Weights of a small transformer language model: width 192, 7.87M parameters.
Each number is 500 + 50 x the weight over its row's rms, rounded and kept within 0 to 999. Layers, rows and columns count from 0. Numbers have three digits each. The size before them is the row's rms in percent of the matrix's.

# up: layer 8 MLP up, 384x192, rms 0.0587, rows 342-383, columns 0-63
# down: layer 8 MLP down (transposed), 384x192, rms 0.0585, rows 342-383, columns 0-63
# gate: layer 8 MLP gate, 384x192, rms 0.0585, rows 343-383, columns 0-63
up342 095:524464441503492429413447499460482456512447442548617517575472507435447572585422499451527570522486559431422556566520623406530460532450526504514464528572489528593501512484450507474532471536477513
down342 090:535463495524529498424380398595450469458570454497436511522508613506494487510423563474491443524515524528455460545441541515504450473558407452446442513498406443547400508562521428487524535568536453
gate343 105:558521485480397464500464589533556555514507452420514570351485548487565591530433581503553464558492510441561461465561472550535469491488488496470436489523551422414558561522423428521420624526498518
up343 110:520446522517525498546518541506493542575373528425518483463523558435501494528571534485445479543554567599441466454480532468523504443501565415473406424589555491537465546566509538479528514481506564
down343 108:468580505477571471473502510516482514515545338582524568447481469534491527435570550551464501472422495522448493599574542571493485548528512453495495598456502427464539438484494536503543478549378440
gate344 098:539466493455509500585483524488411559507559564549499542519555435490473450478447517496467493487541536502457483465507538528519513485603485540583470482514435488497595532434520512536442468655577559
up344 103:509480538512526500462513551546518479531477486376483570540396549420451545617475547410465478511505484473603487510570562535523474396482504521462501474528540454502494420603464477450467544498448493
down344 094:510489703463499541563540454430576470533498524559449497415481493530490506535540479467517481578497536457563477513491488583556436466417484547470554518476538441484448452447518473533484448575453491
gate345 103:489501547531425525493525504562459449479519525535520474548479517414506501398426499485497482536524498562461490516507474491537544471568563532491493519453568582564499569518512502561399432573548492
up345 106:481532513550579591486484448522594464486466388497438462448510569470527560452469555540576528487561518462496515495534499505552534496476509502434605508601452453595447585443529511532429586557569518
down345 106:378547401556498546516508538531504449514441486442457483570458484470464533468540564522440496460538555516607457516525494477510558437457599449536576504550542394533470518541484559532366551520505458
gate346 087:518436483478496519488469585522623477517488563454450503443405514515427564544490546501451475495499504449400567535557489480558583457535548585512563594509466468477556471544441394533544543444554439
up346 093:472512528572486572559503521543609448523545541486488515477532609539486496458518459403569531521351555430517467566507654471511512450514527521492454536472464508479373547517485520520505481443533511
down346 096:407537471419338495529517487558538476537533451474541462483518637439505603481496560480436500533546475483517589549510566557477536461498497410461475434446468450517407496446502465511478412546447501
gate347 096:503402475509497584484531539479506528394535551552560448595587485485484561505502486532468551540605562531488499542432455501606646474533440450545445533494446475541524492459517548560559534456520547
up347 099:556424488511468544487396503408512538484520520413495461453531500431406479590470464410544510544601454508485460512456398468508525490413521471478485556535454429549493424448499409499450525495442525
down347 089:442497405438441486463408509431458469532485582423480405431477475408497473530419505434513568594516435419538416534520507468454488523443522479463492475521443577475491469499468455393464483465455417
gate348 100:542505504545526504440504504496560452447452449427516432466548539530472517528568443528480516415418512560588452391543452505525481406523458530500395545449572492582472407374507426546447489529412392
up348 091:456534491521456454373617497439538443486509467428445556556528468402446534484488456394409559517481538468476588471531505553528513370415440488472510509415513577467476486547471460460488510519455417
down348 094:440448531523498495591487479498417533545590524552569518565399482470523491542523537466444467562477421448496606555535585464446490543442461422567565448524537500459516590624517502495533439521548553
gate349 082:513457438458475448509551454547440436491647514534599556522431557456551510504509451534499474469425491476537509492537518556478532613620429488522512430439500565456495446423533537498483415551445509
up349 082:612534458539473531489631447531485572467475433528514479549491517549472508452503454526471457475497490484587603487486532442494519517413436475518430420522421403452500450553520409481521531466515512
down349 076:604581461550582565480592455510517554556533517510460477487435466540483444480544484537629503498540497528623574526517505546493527507485414499480532462519499429485479529450503470485561532561537502
gate350 097:523554497509483470558465604528531551526496537463476485426511410525499591487546479581544387474416445506371504516454539493494578411635536491417464443487522462519581521491507471529419497479537460
up350 107:428437524506429471393533510519546496523589466427497486447545490449586405525503502477508541476464561529518478489479562514456516519447510539600393644469542474483612452448459485399522578517506525
down350 099:529381490537489528465514446517531485498494500475523505409528481520535445500466495499431488531509487570500446497544472569487565489526521512517375616590514521472498490449446479450536570428493528
gate351 098:526440498504442575298522600458474500521511476531460513566440546514498420542463419480443469515567460511500440512500441545568495515505489461482621429578456571558466539445421511433553436527477526
up351 099:495427510561449446480492490461455560445541439496475429454573518545502529605475488512537520528488607541547575414487477516522516511497545426532452545550547526478486441576487528472346516509513471
down351 097:455440556605499428454354470556418483451502482510524558426491634503456452596547561594581564582518553511497522440486519527541492531477568500525595446472534516529508486575537473526491440507533519
gate352 094:542553494557552472515497598501381536550495525431560436455459526491512466466513586571526421492503561522523508455425628489449468552471503533452418501467443469632516577441545537446505521567449550
up352 089:457530571545473471395477501497543457377567513429454571446564481528541461457476443406566524466498513451497487526475517549618481522516457524584525591515502477360438583489526439458529546472500452
down352 086:443568428478466536485481433504416544535642472530502515443541487552539536469446488546385493518499510460503552497517546412487480557442483591478443550533489537442425482537503523499552542500549470
gate353 115:457450491559472485446471542528506533637565532534444543508506544538469495447406473543444526513521516529485551554456459467514531516600586375543407532532484475512454527541537556424530497437602547
up353 104:565420512579516422534467577496471574433458469468545420478552491459464446524547489509590473519458542505560523466393608505481457478467472500415491492541512474497434472520509404459398457508474524
down353 102:484618504481493509536423506492464481521533396372529552544532527387528522534557481415490445477492485564500432499431604507367497483404554549475492538526469465488462503454496569550541491484541542
gate354 091:445483489551454505556584531471573479456520513545454430496450560557560640442494462554476484543562520529512486428441487479524527655444558453559467506456446498449508477547524542432464480588502503
up354 087:425394547529485512432546476474519547545509473569610550467503444496524564494450540577476496479454449498488414461486493538552511546456527568495535501440456391517556463460482554483489438531520581
down354 082:521486473492524518484432461466432454426601457425530561533557469464528500513604545502508503516475481514520581434522547464544488444609374452415579474481508554563554451467525558521542505485527516
gate355 091:580443550504483541515526545508516562391478423510545498524443493495480431447461525564488438533461505440462496493515513560376440460542521481493516435520525547526578443436452531537447424384585531
up355 088:576542461537504501528465461506482553568513645516536479422470549516535545527466562498552435384511451554523553513487552431579550496500465506494455533502499401469468510542550570498537534526434530
down355 087:587504461501630370518489426518501574489500513479535508442510444612472488447428517522576424461518475547547450505482572625595530580432491387500508481484478433441573531509543582490468424485496561
gate356 094:472619472420588493627505447493489537458453525489442478483532512438533446403498481508604492493536603444492451547495525492513543500549509563446455484455459506551514437561559490566579395545571412
up356 089:529539436408459605528426533507436495574513518542462562507425451439497527519578431539590466426521487481588447514491492544568509429470444414467534496490507502515461582507420443552527490424466515
down356 090:500596557538476551407464536564437534515403451548461586501538488530456494515476497601487564496505442525617570515569530522652586451588507450530523469486506487554542509483578465443492473433506452
gate357 111:561530346493565492493487422475459546471531487414490481508497523471569521581466543510495468527488498513401433430509416513499500500559518492426409431559531446473564490559483495421513511429476453
up357 112:494553486427574472582500497491419544572441525357524470473458443420442566509499486501426487515498522558543450563510539571465495464531515575535501549569533580556515463573533508416550485539470481
down357 112:518476420530436505606455412432428541499545474493531534483452567522469465493513530451456448555463461497465527398648481429501418426582488565455534471562485519489630500574493423451534507579444525
gate358 101:494522480495536490497518484484538516454575466509507501534520501486478465512536395497469496486494489505454452443481454515433512492497551488554529513371527588547626466516501464511536445499531510
up358 101:407490466468527481457468475598418443435461442457515478458476487484444455439543458575564395569471499398488549532554491483512396613535547488461470446533467532503530417487559617429503481543513565
down358 119:424485458457589450460472540566586403422571573481496452521420447473496458462553494537610546516520483459511509442458568490641439573530553475435444502486530536515568495434522524475506461509482517
gate359 096:462472608544418473534495531542547417441454514448462521547522454474443597483479550468563520533552447557524527445615513612614558457523483449510494493447512459511436476543550458449458487512477456
up359 105:540501489447514491465474465505524493524479512483498546542549428525514416606519554463477462449554497556421533424447496396518433556497446548478572495530477522479513552504398604475569489472526556
down359 102:413450562462506485456542501379492573501528536484500495562518477595532534563527436490449402499495466504543490514365412458442507518535527495526504613528493453531495445442438532461539510493514500
gate360 094:507549479480434478473544542442565586561515515562452493503633476517397502465482538499545481628572502594523567456511516515463493477556453352377473540479484439485428450553461506469479515492535507
up360 095:501447504460507554471481485543485442536503514482537514485462494504563539520530452487475546556522449578450509540448610637517489488566514554503577517458503521465557596532484521490512439447460533
down360 091:496484445509512487503470433436545533470499466507516480508533477619474510504548518436534489528464550404528548461433615531488456597496524592420559482479441464509454528572463563497479528439469498
gate361 102:468507502448570538471574543456394557517507482424572579474473503557463515482568527503546519532532558432508534478398518433594502501618497507558587499564434495434433407519566395451513420511503404
up361 105:483426526537421397419462521439619451489467489519428483532507526485506495472444435453414537442506556460437582458500512461515469450488350498482569491534471513521537486527544513561586430512479586
down361 109:452451501502419469443456552453530585469496587432387405430497487549574528426482537552462466449493524514429558518478477464462459489543419425469545485511520580491552539488476548432532454454578549
gate362 105:439446454465543547435427551513497506459548574487510533565552508465515408471569480527479556531539525511502489478461549518470466319558565504558468392530406513581550591498458494429575377530581432
up362 105:473454453530534443510422569443508505527492563542475504477495449443542475479536418560432529464498502490531505511443489588586562502489550441584422495448538609513568477531521449536514457510520438
down362 097:500556551444531457534412420435492475560500465486471536436426483530488490570401503487562537505462499532456479505547428444533494464529587331505472524470449533363480369534533426568415558549455470
gate363 105:578480493457433581532504442513556534600516519574518449535519482485459487511497425470560442477471570573490530453481438577417540612533480518480519533610448425593519394450585484581562497460550520
up363 106:492501399496536530467584516484425478511501566578489370567485538479614557539526539477536532476504537450510507513515512546501539503511479567417451497567512456546497398565466446473541554514478414
down363 102:460484576443579442457457565510546492479488490447475551531509511463421533483514540465440491412584512566473470509465503533477427491437492379551498492432541466433431606541510548514412478456489556
gate364 093:479531516362441575440477544531506429545525473508443523492487478551519518486418461483490473469419545619522542518426500428568438357469506563541538498484523552488540529482492408528638536575534549
up364 103:503428489525484469535511532477433514468499531507474461499484458493548471515521514447542478438447545421420561482596460609469534553507497432571428512470444516493614465472469593502508536512477609
down364 093:494534499471514464448556493474452439496491498469437598503496526438413606533512562527465552575543448571596450557496512417397467491574501593519565456551383494551412522531524498507510398465494360
gate365 096:676428556466568501516500457574532416514505557502539519504465567471507373419468522508479399447459431454568449503619517510542555511463566481502411542490543508457504462497521493634533511469523500
up365 100:491386438486458479519472589468541553524485581502463463559544516639462456489516478439484502475493495502563487411541433511448473484503457417470482443537508472427577538479519423437353500534424412
down365 102:557462501569516553546465412574514623515387526409568541549576529465503632500566441508566509531484533544498499580526510478501415460503449491577505507549481437600565518514467431465489481515520447
gate366 097:492362490498565444441463455544455506382507511506543525561423377425570484473521575454524427500558452499519510435462530485490464429523517488470508544576568499489474442523494479475470548475564506
up366 105:484357477443471472410513488485467537443611453426484480499431444495549509446598456460457488446585494442513418409490537483517501519484494528562473463529527538553542405391515593488460480525549514
down366 101:512499480540478605497544561477507589555545439469521528449439518476454473450477467509514507445588543498452456459581487503474444469488586519526464513516498480518471447458509633479461467525598549
gate367 102:485441563462467454473464475555571517586440604482447547545518543481471448479388523526524551490488518530443491624497529521481541592497473544520477523468463462436601478463512521475479463599536495
up367 107:460503511431449468523467495471566490563454532524444558463506540417475515430424417590487568557570544426472493610468596513459543526471494474411500512397506446474584472431480517511556490547497470
down367 101:459517604455590501460505415541515467510546567502537498565457578462480486489554476500504565522469454498501491516442554496462583450544520450385475494444528440609553504477572459495586466516415576
gate368 103:436543531456565484499491494475495522558584534537510510519470522447482524547541472495525527547477605494558484555501457399396429461518651547489507479497489533386487423540424521496601463514538516
up368 105:451539534553450492467390514540467473544447471437510511508515425495448450493529444546559543464491532500459455496508502450454503459445620530493514444517548532500440561480462427524448524534531478
down368 100:533457453513455560541356433488542411452415419492544479451479489473476505528474488492557452501513517496363486448552539507501464534468554488585513540421536456530490521501536474380500575509552421
gate369 098:607424531487553500503416492546458549482597587423490459520581429427544541547588565488554502473539562520416504545540453561510460587459462561604594601499477572557538443548461441487414521577470571
up369 097:500523560519485457460465457527403518528448502460564418463498508493529484536510501596544484474501511459422462573477468398536550449486518527575494501458566466438507537490483434506469534534485506
down369 098:518474544508486463400556545585505459498474560453449473433441470441548528487457481620551416550470447486595475521497490501504523434536520502598492456492514469544521472560442443581444508519494514
gate370 102:532489494612472502401450526494492448480432469570494432569480471582482555539470547502497534514553510437545465459522417426445397446407545465495486517533446559473481379538520490551499492555546455
up370 100:450468466455535515390437509502485488560461494482436460517442504543504463487429539481471532536574434412485496541512393403483431429421496552497501492508477533569531521509578542547580496482475524
down370 109:436381500499562551508413484441416516508483555513526488505484517623482473380503496470553536498451451512436556510407458457498515448475591470478476498435592542578532536543559506574511526501487531
gate371 096:517472562467497514635507479486503536507528476476564501566458533519551467479512597489494499448491547458512476442454516464496570493551486544556471531568392478542463471487497492597443454545537542
up371 095:482465537457467485493450538506480501533516403433531539537522480427610436558475590470500508453493533483465582524550570479556441468585485521512511564605563490541509549438512481503484513479527484
down371 119:504474424500506526435489459497526565470507489457571462432537458482457368591562471515441605459479437463512626554506555491492432492537581464500575500471497501521449514495488534515522582495575456
gate372 109:430504554520579517493488406526492482430429411506416452487448458529539571478437583559494514454469366628477574447578488489487576474416515457490502468421481521530506438547474471483570506512534467
up372 108:573311488461511473511405442466447486580542486498476584523435509460593610519493498496477495519537425498486476428411533502523547458457546480536558536599476495434523526573468476529510428645495599
down372 101:463525518548605588524454476389455440504495566448488485533482511520459466393479538479458451545479460559493540523557506423510498484556400494460625553505545559560589549444468510493560468531537513
gate373 099:432503536483436466465562454481597500448513495497552556502558439455545568436545466514526482511509538559519550502441433490513517367582518524511500503490503537450544423394397422437463470538594546
up373 093:561525408561426540408472466487587483506492501643443569477569504480605501412540506501481532490520468490453356532509519568486507439522473542522434557449461624433545555493491437487472512529515512
down373 094:576449422584444409526519480480482518496540454434475509513504509630494509506501512526547454513495450503495482566577461407475501476411514494449507493507469433528501457539558584547500472430485534
gate374 105:504392479443500531499563434576413465511469473519448618536489445511441456466651468525409527476518595462558450519569512512461443528494555517461448499505451561498459506473544527518483449508398550
up374 104:515470561547426406530390458571606476495421504509579473480513477489408518537384543446576544443526426532532556601526531453555509438474490566619463522441620416528516482521503468494515532587564448
down374 107:435555515557512538432452473526518549446546523520532513489457481545533511500419469470576557593502494481487566546437574465539511492481492462539584531496566520473540411462503482461584460563582547
gate375 108:433560522439502418591507504487523488415544485574511544471498495538498534496447482504470535540566500479567457585542374377435469491497525572395443467523542525493463538445554439510484484592474426
up375 111:456556472600517418414573557523571548518530500599503454397630441553487533556456585442531512485512522565571472582495441422490480498542546529390506447469454514464495494459527516484499554461471529
down375 099:517423440482486496539527572529392499609440490451516529553473536525544472509534420495535454463450549475404453440407598576526521474556490430558608571533520500455470419586454517467488405508529456
gate376 093:562524494474457457624471609526550402487483533510465547485500505438473522468430513451451468537502458422460453456477433498453543670467490461491496504493438463485583518542494511466508555531480522
up376 112:563516522550473468518562521499495524552457441499571516406462517503562536486562547448470468479477588586602466502498458434550520513473632525551427582636443583573451450526468569627548547539500512
down376 104:624486521491438480485483461483540494533522462512508516462390507533534548492516570457476467449437618549502538495502486457512517447469659519530367547554473496554478498534563545561529476474531509
gate377 107:520549493502439423523504484447519498459470539515471545523593513471617479535477519502448506506408369493441392502528518512493590551469573477422550500536501507424547488447459458495481442440455477
up377 100:521516453526618436598503527487465457431465538568595432403554488499572451574499497474553499521475626535363410417520538452476461492486545562436550469478495459507526506514506508567447488509497567
down377 113:452471512536650515432491485540505479488509460517493524475474517520538538559527500503501467410594485529454519463486486476481507458583520628492601510483528484545477535543539558486522477468437485
gate378 097:437505508546520495421385479492545574497530585494534457337505562556449471517456465549424500516471461475520426525478588467604542533578473503567533522568472459433522454487515560497457465479576533
up378 094:478569495501463506488423502529508472547507574488494510411539484601544443530463470540553513479530484519439496539515511440441520471539649527465486590608564376461452471554445385567470451526476516
down378 097:518501442480425401577433418497514433549579418478539518462507460558513459634593431438547544479531484523450476567493504470437622473523626486393427553582543428530527461535471387515489477472465490
gate379 097:486610503469509546469501495453573553478400509506593517506510476588489502470455346552497604518497607559491468503482498547508539537514563493461493495570487561538466503540572518490491539512553488
up379 096:517460556560442508419541555519463444461486554590522548427620515474504443485420568530525505411481456417487470521498569537520442506542493545424537439485417461515513501508549421491475456535474518
down379 094:476508480501511521448542498534490517519444462475614498577536406508516457413543472518465484468534522544429516447531540492546510537496507548395583490486458375468441494454525482424466538502513528
gate380 104:556436534484563559497446483495446420524460621535590539521547452459503556450488479467467415574520401492509555504483490461527510596483516418519637464473432447399462506509457456477521555437528478
up380 099:442548487484492475506533411499505489361551460439491517426481481517529493480496543513522543439521528537491465474502556477563466496509492548483454388445563542522619479533543440580524496568499557
down380 095:441559512482490462454354565487503432441558436432429535542423434439527547497435502585544460560488412489464444421446562486533407518441536456574395507545454536444616484509535449500472458447539522
gate381 089:465573484468541546531477523527394466546512488438562490471465459406570471599508514563576523561410509481514451519512370462599544426497502440494478445524594583454544542583514427523444458540454574
up381 091:591488591625416465526500502546437549499551558510553468498487471453577590581499441448493436489426431549517543503522462437401514573541472490537488550513486528426440549620532416580403503569557471
down381 085:586499495574435411546544503449524492505496401476493526639634512430510560414542568472489473482567579530450593521491467495515454503543523493486563500450367501565573475480456522450513527592492466
gate382 094:527521596541502516546456563426544626493601530564543510512582398522444485462579536506409522480583504532564622498480509494580546515439471507431429492499475461449605544556468452567554439500415511
up382 101:558514482493548468440513521474365547529476513553491496467466462472492508510501459541517561476386456470567604487583439425547538532519422570504452424511476473505437425390561522510520449417497600
down382 103:485423528551534491544491485480549498425411494458455477494455509497565595509570570421546541422574444416553526542514580389466506461518499518449418553488515506556474443462470535524556460437520520
gate383 095:545590494501505568447505558416372410427489457544541492463644436526534546604635468486467537432471440505459572465463533471519536501495444451595493472502481575575512494425466526449481452596515497
up383 103:580395536427489593446503505524455463544474571449504476512510497563437588513539492450526404485458434494480456500466489511584489457497403498489595555505534464485613477474486422528517499569412435
down383 097:584537545420499556459452486464431393500532510493509475476522459513426549664478435446455413480506470528495455523445504449498541469504424502584555504473539490503537527371536467477496494572507374